Part of a small language model's weights.
Size: 12 layers, width 64, MLP 128 ReGLU.
Architecture: RMSNorm before each block, rotary positions, no biases in attention or MLP, normalized queries and keys, gated attention, capped logits.
Training: a variant of Adam for these matrices, 123M tokens, 6610 steps.
Each number is 200 + 20 x the weight over its row's rms, rounded and kept within 0 to 999. Layers, rows and columns count from 0. The size before them is the row's rms in percent of the matrix's.

# down: layer 4 MLP down (transposed), 128x64, rms 0.133, rows 95-111, columns 0-63
# gate: layer 4 MLP gate, 128x64, rms 0.172, rows 96-111, columns 0-63
# up: layer 4 MLP up, 128x64, rms 0.156, rows 96-111, columns 0-63
down95,101,175,197,186,219,136,182,206,173,183,180,210,231,209,249,197,168,218,191,198,203,178,240,217,200,173,177,195,211,179,184,193,186,200,166,204,181,175,201,189,183,183,217,207,184,184,184,202,223,196,188,217,217,203,203,173,225,224,187,207,183,218,209,177,188
gate96,092,201,180,204,231,209,237,185,203,169,197,240,210,175,217,203,207,179,234,231,211,196,175,212,212,178,181,236,221,172,194,198,193,235,175,195,212,184,203,197,197,192,195,195,174,191,200,180,189,207,174,157,237,228,207,207,213,226,228,195,179,203,209,199,230
up96,096,192,208,193,199,195,193,194,209,179,210,191,219,219,209,202,172,195,169,201,193,218,191,225,161,168,179,203,216,215,189,223,166,212,174,187,225,154,224,186,215,231,187,198,221,229,205,194,212,168,194,193,202,210,157,238,188,190,204,199,177,183,221,155,215
down96,087,187,171,176,220,198,168,210,198,231,180,175,231,192,218,199,195,221,200,202,206,203,250,164,205,220,205,172,189,202,205,207,210,172,218,204,197,213,192,189,209,200,218,142,203,201,210,176,187,185,184,232,197,204,213,161,223,198,175,156,204,223,184,209,189
gate97,097,207,201,205,219,211,238,200,196,230,223,179,220,172,193,184,191,183,239,199,209,195,202,165,190,159,214,169,206,190,173,204,175,188,176,224,168,220,181,183,251,198,189,199,207,203,203,171,173,208,200,169,191,190,207,215,210,217,205,186,194,211,198,234,161
up97,096,201,191,194,187,200,216,231,187,226,187,236,203,197,205,192,222,192,246,214,171,182,203,175,249,196,202,221,186,191,212,192,196,216,180,208,192,178,220,202,210,175,194,220,134,207,177,214,174,193,185,207,196,206,223,202,194,185,165,197,196,169,237,202,182
down97,085,221,213,196,157,185,205,176,231,159,227,204,232,218,219,183,249,201,198,209,203,196,206,200,214,161,207,182,205,205,174,149,180,199,167,181,200,203,181,224,222,201,180,218,207,200,195,223,212,211,220,195,212,214,208,197,210,220,184,226,178,195,173,183,183
gate98,096,194,178,192,233,213,199,198,214,179,150,213,200,190,234,215,176,195,214,213,177,222,162,205,177,191,222,217,197,165,206,233,173,184,201,186,202,149,182,238,199,172,191,214,208,201,202,176,190,189,201,188,197,185,218,174,172,213,223,216,211,213,186,179,214
up98,096,172,179,189,211,214,174,174,181,206,214,194,181,200,196,192,150,186,161,249,190,197,198,196,207,218,229,191,217,164,216,238,181,210,181,204,197,235,186,196,169,182,171,222,216,208,185,213,211,171,215,188,201,232,209,202,204,226,207,211,204,222,181,221,195
down98,096,167,192,227,215,184,186,215,220,217,214,205,243,231,185,226,189,205,202,206,220,190,230,167,220,201,214,193,206,178,177,208,251,182,233,209,190,216,204,188,185,241,185,190,206,218,201,176,224,210,190,242,213,186,163,205,195,200,198,171,204,197,222,191,210
gate99,109,186,181,200,208,202,202,183,208,199,196,237,216,204,221,211,188,206,172,207,153,224,200,226,222,189,213,216,200,200,184,175,172,188,202,163,202,208,176,209,189,256,181,205,232,222,220,233,201,180,227,191,196,208,215,227,196,207,200,172,204,248,189,211,174
up99,105,202,210,203,225,197,195,240,198,221,237,191,219,183,173,191,229,210,193,205,168,190,198,214,185,219,169,181,187,213,190,176,184,199,224,169,217,176,216,210,189,195,178,201,234,191,204,187,185,168,189,215,182,151,186,212,193,192,189,176,156,193,169,169,203
down99,105,193,182,191,160,240,236,188,179,216,256,191,157,187,192,211,169,184,207,192,180,203,161,195,196,201,216,197,186,174,213,186,199,197,240,217,201,208,201,200,192,186,239,234,207,208,181,212,191,211,205,177,209,215,200,208,205,217,226,199,243,199,209,192,207
gate100,110,211,168,208,235,221,197,182,219,219,222,230,206,179,203,200,194,175,224,229,200,195,173,215,196,186,245,205,207,189,164,199,164,188,182,196,203,190,183,210,237,202,225,193,242,203,207,218,218,202,204,202,222,168,231,179,220,190,183,193,216,186,159,199,181
up100,108,202,245,206,186,211,231,176,235,180,191,210,207,230,218,190,196,219,195,202,235,186,190,191,206,202,184,215,207,197,213,242,225,215,185,191,191,222,192,176,206,203,219,185,200,221,238,186,203,215,163,208,208,186,161,203,164,201,225,221,206,165,197,191,158
down100,114,204,201,152,184,196,218,193,206,237,214,224,212,221,166,186,210,207,189,216,164,200,138,224,177,214,186,228,200,232,205,211,182,215,212,184,171,213,222,206,194,186,185,223,222,237,173,193,213,214,211,194,211,191,190,201,190,191,208,189,195,181,209,239,197
gate101,085,214,193,182,195,226,215,216,204,191,186,204,204,186,191,251,190,215,180,173,192,202,174,169,180,203,176,205,222,198,198,190,173,162,195,194,165,215,198,218,187,186,211,213,153,148,178,198,213,191,192,196,173,190,203,186,181,191,178,182,241,223,207,208,229
up101,080,212,204,185,202,196,209,200,203,196,199,192,201,236,199,231,214,196,209,194,158,237,169,178,214,185,180,209,230,150,219,229,210,194,198,163,214,195,197,244,176,190,212,196,224,218,190,232,226,186,221,184,179,192,230,203,199,194,211,187,178,232,229,210,192
down101,083,201,187,216,172,197,208,189,212,184,215,208,174,217,195,164,206,193,222,207,209,168,184,187,232,207,159,246,181,198,168,193,150,193,177,190,199,203,173,211,204,229,223,262,216,193,183,199,196,201,200,184,213,202,190,176,193,210,214,230,218,186,194,199,210
gate102,102,187,196,151,201,220,206,174,206,219,228,178,213,207,197,201,199,184,200,166,175,187,189,171,197,232,182,201,197,176,200,210,193,185,189,248,211,176,173,224,187,184,226,199,165,189,160,208,194,184,196,207,172,208,184,208,213,207,213,173,247,197,194,177,174
up102,102,261,213,194,192,157,206,180,201,222,165,171,227,170,215,238,204,191,193,213,170,212,201,201,187,217,212,207,203,200,227,207,213,183,199,209,199,189,210,204,228,211,193,208,209,198,231,225,212,194,191,239,219,191,204,169,217,183,210,225,208,180,234,173,186
down102,099,219,195,193,177,241,207,190,184,218,226,195,145,197,181,190,224,174,185,188,176,198,189,184,198,195,188,221,205,217,203,196,189,208,195,205,214,161,203,190,180,167,234,226,203,205,181,210,179,174,193,162,205,222,167,196,173,190,212,226,183,213,158,188,220
gate103,099,219,168,182,195,214,201,217,228,221,188,167,236,195,177,177,203,195,221,226,175,207,201,190,196,191,209,225,213,255,177,204,214,207,201,186,187,235,190,185,182,202,174,218,225,192,202,195,184,239,196,187,188,189,200,200,245,217,224,192,194,186,167,235,190
up103,091,227,190,191,188,191,203,193,189,171,215,238,195,237,184,179,205,222,186,221,200,184,216,242,222,232,219,209,195,217,199,180,212,185,213,213,212,235,181,180,183,232,211,200,209,175,177,208,163,180,205,235,183,188,183,182,235,204,185,227,229,224,212,194,187
down103,093,181,182,216,216,219,197,199,211,156,228,201,191,155,194,218,187,192,235,190,190,199,197,212,184,168,216,194,194,195,183,176,220,189,205,206,227,179,166,227,225,170,213,243,184,177,186,210,195,189,216,172,212,192,176,214,217,185,207,229,205,231,183,173,226
gate104,101,189,196,187,211,209,220,187,195,204,208,175,218,209,199,160,202,219,185,191,142,219,175,222,238,216,211,171,216,208,197,193,188,202,213,201,205,199,198,183,240,195,161,198,157,182,166,214,210,211,198,201,212,170,209,191,211,201,177,186,248,206,173,175,202
up104,095,184,193,198,199,198,223,208,202,187,211,174,206,204,207,196,215,218,227,199,183,224,217,199,209,198,184,177,203,188,231,165,213,227,188,206,229,202,234,218,196,212,155,208,209,225,179,246,243,248,202,200,184,188,205,203,224,169,233,217,198,200,198,197,240
down104,099,213,204,205,149,233,223,197,203,221,223,204,203,190,192,184,172,187,205,185,191,191,209,216,198,162,223,190,204,211,188,204,180,199,215,212,222,162,229,208,192,161,210,225,209,173,167,239,214,211,216,161,181,197,196,223,173,214,215,214,207,226,172,185,212
gate105,101,173,178,166,232,193,202,193,171,181,210,201,204,166,213,178,188,183,218,154,174,152,189,188,193,184,203,189,165,198,189,204,183,220,212,231,192,187,199,192,206,199,162,186,207,215,219,195,217,230,187,213,226,187,217,165,181,176,201,188,204,203,165,193,217
up105,097,168,190,155,213,197,219,200,213,201,201,261,213,210,180,191,197,186,197,181,196,176,200,178,172,208,183,181,224,164,200,190,247,213,218,174,195,207,191,174,198,167,200,197,204,193,198,221,182,148,197,216,198,189,196,190,160,226,192,215,206,211,196,201,190
down105,096,218,216,172,236,195,167,235,234,141,210,194,183,174,201,183,219,211,194,209,206,211,183,196,180,205,231,193,200,209,176,188,215,196,208,180,214,216,171,175,205,215,169,196,173,187,164,183,172,203,203,212,176,207,193,195,197,190,175,199,221,230,172,190,217
gate106,118,191,179,174,236,228,206,220,190,185,238,207,207,203,171,188,208,180,201,192,161,196,206,165,187,186,176,184,197,222,194,200,189,213,204,185,203,180,178,208,211,241,162,206,143,213,170,195,218,193,216,200,183,195,198,204,216,210,197,171,210,250,205,188,199
up106,119,214,213,160,232,212,190,189,188,210,228,181,218,215,196,177,221,226,179,190,224,223,180,164,194,208,207,177,220,197,218,196,206,210,180,220,163,192,213,195,226,211,181,185,220,215,197,199,191,172,167,156,174,187,186,195,161,208,202,163,189,214,202,220,229
down106,130,192,196,191,222,185,187,163,174,214,191,192,172,224,186,179,198,205,187,210,184,168,207,219,170,206,213,175,207,205,232,175,164,197,195,185,205,193,214,222,161,195,228,181,220,207,189,210,196,199,225,221,214,207,191,172,190,237,252,210,219,200,169,168,182
gate107,099,195,183,195,199,243,208,182,194,199,216,208,217,203,168,186,186,203,210,205,159,175,197,172,203,165,177,201,230,195,212,181,217,244,204,192,197,188,188,199,249,233,164,189,182,189,216,210,219,208,211,191,233,229,196,203,144,204,205,198,205,199,204,204,180
up107,097,214,238,195,201,202,185,211,218,199,178,220,210,200,178,218,171,189,186,226,217,220,190,166,166,200,182,174,201,184,221,161,166,188,196,217,213,194,206,177,221,202,232,238,187,227,238,231,199,153,188,190,198,209,185,198,214,206,211,166,209,212,209,208,202
down107,096,239,210,209,253,192,201,206,215,181,232,189,198,223,199,214,235,206,197,216,179,199,176,223,206,195,198,197,206,241,198,209,190,230,213,186,164,210,180,228,190,200,185,173,187,215,212,186,206,201,178,194,187,166,216,219,197,187,188,157,198,206,195,240,161
gate108,086,162,174,194,244,218,224,199,197,206,190,211,191,215,224,225,211,153,221,198,199,185,209,191,172,180,232,239,175,188,196,242,204,225,228,173,195,179,182,191,183,193,190,201,202,195,226,208,205,176,203,177,223,190,211,214,246,200,190,202,182,180,204,198,211
up108,083,164,192,192,232,209,215,191,182,190,182,188,208,183,183,215,223,237,206,196,195,222,200,194,216,154,198,211,195,172,228,220,186,206,221,201,196,215,228,190,184,195,207,186,212,241,201,211,177,188,214,166,225,199,211,146,225,215,218,239,185,202,224,178,209
down108,084,193,213,258,176,226,218,189,171,205,201,209,153,206,184,219,233,189,209,187,207,208,200,192,203,180,195,214,215,184,232,199,190,207,261,193,214,207,212,214,197,185,207,205,211,208,201,190,213,211,187,178,198,179,216,238,214,175,215,245,205,190,220,185,224
gate109,077,191,205,214,211,209,178,184,240,184,241,170,187,208,187,178,179,175,200,209,222,200,235,182,235,152,212,206,188,218,172,200,179,191,225,202,217,217,188,231,188,206,225,205,210,227,155,199,185,205,214,245,197,186,219,210,192,203,211,214,197,217,189,212,184
up109,069,188,229,180,186,256,194,217,197,248,217,216,186,201,184,211,183,176,252,211,191,193,197,159,213,210,189,194,229,207,210,235,206,179,213,198,210,204,201,195,194,242,178,201,213,182,217,193,190,187,221,206,223,209,241,177,214,181,175,195,187,203,185,197,198
down109,067,222,200,253,186,148,203,201,219,187,180,221,213,205,186,181,190,196,162,180,229,216,213,216,177,204,202,188,200,180,179,188,236,216,185,173,179,215,252,200,200,186,190,220,188,212,205,198,208,184,166,213,207,195,209,221,223,192,183,166,219,197,221,201,200
gate110,092,202,202,175,185,218,222,215,210,194,221,159,240,205,185,177,157,207,239,201,191,212,184,217,173,209,174,181,182,217,217,191,164,158,205,197,227,201,207,203,186,167,201,238,201,227,190,206,211,188,196,179,180,213,204,211,190,193,175,227,216,192,173,221,218
up110,095,212,193,211,211,182,167,170,232,223,155,178,194,218,217,211,201,222,199,207,184,195,235,221,209,228,166,205,174,210,179,177,204,199,201,198,200,173,198,186,185,195,166,178,203,193,204,226,210,167,197,189,211,156,207,202,244,181,188,180,183,169,208,207,178
down110,093,209,181,218,185,237,194,175,193,215,225,197,157,189,207,221,212,198,199,206,205,186,239,199,167,197,185,201,202,175,181,167,188,191,230,203,246,202,194,203,208,181,226,215,216,228,152,225,192,188,191,163,203,207,190,224,176,211,191,221,190,218,172,220,200
gate111,068,196,236,228,181,169,159,190,218,155,219,205,231,219,185,215,211,207,220,203,207,186,191,203,181,206,213,198,198,165,184,183,176,209,217,178,219,200,223,185,216,183,190,230,215,224,187,203,179,170,216,214,186,170,234,201,208,156,177,196,199,214,197,196,172
up111,068,236,190,176,257,225,232,189,165,219,162,214,207,201,213,210,201,211,180,216,200,193,215,208,202,176,205,222,218,173,176,193,195,209,150,175,220,238,196,178,203,221,192,211,198,196,208,211,195,166,207,198,227,201,228,212,214,193,172,196,190,200,205,178,214
down111,070,206,224,228,186,159,167,217,227,148,224,173,156,226,213,197,222,211,216,198,224,217,218,190,187,193,183,185,186,177,179,195,192,206,216,179,178,210,197,191,204,193,184,152,216,203,200,171,190,198,178,212,195,200,182,195,206,188,186,219,215,189,218,162,207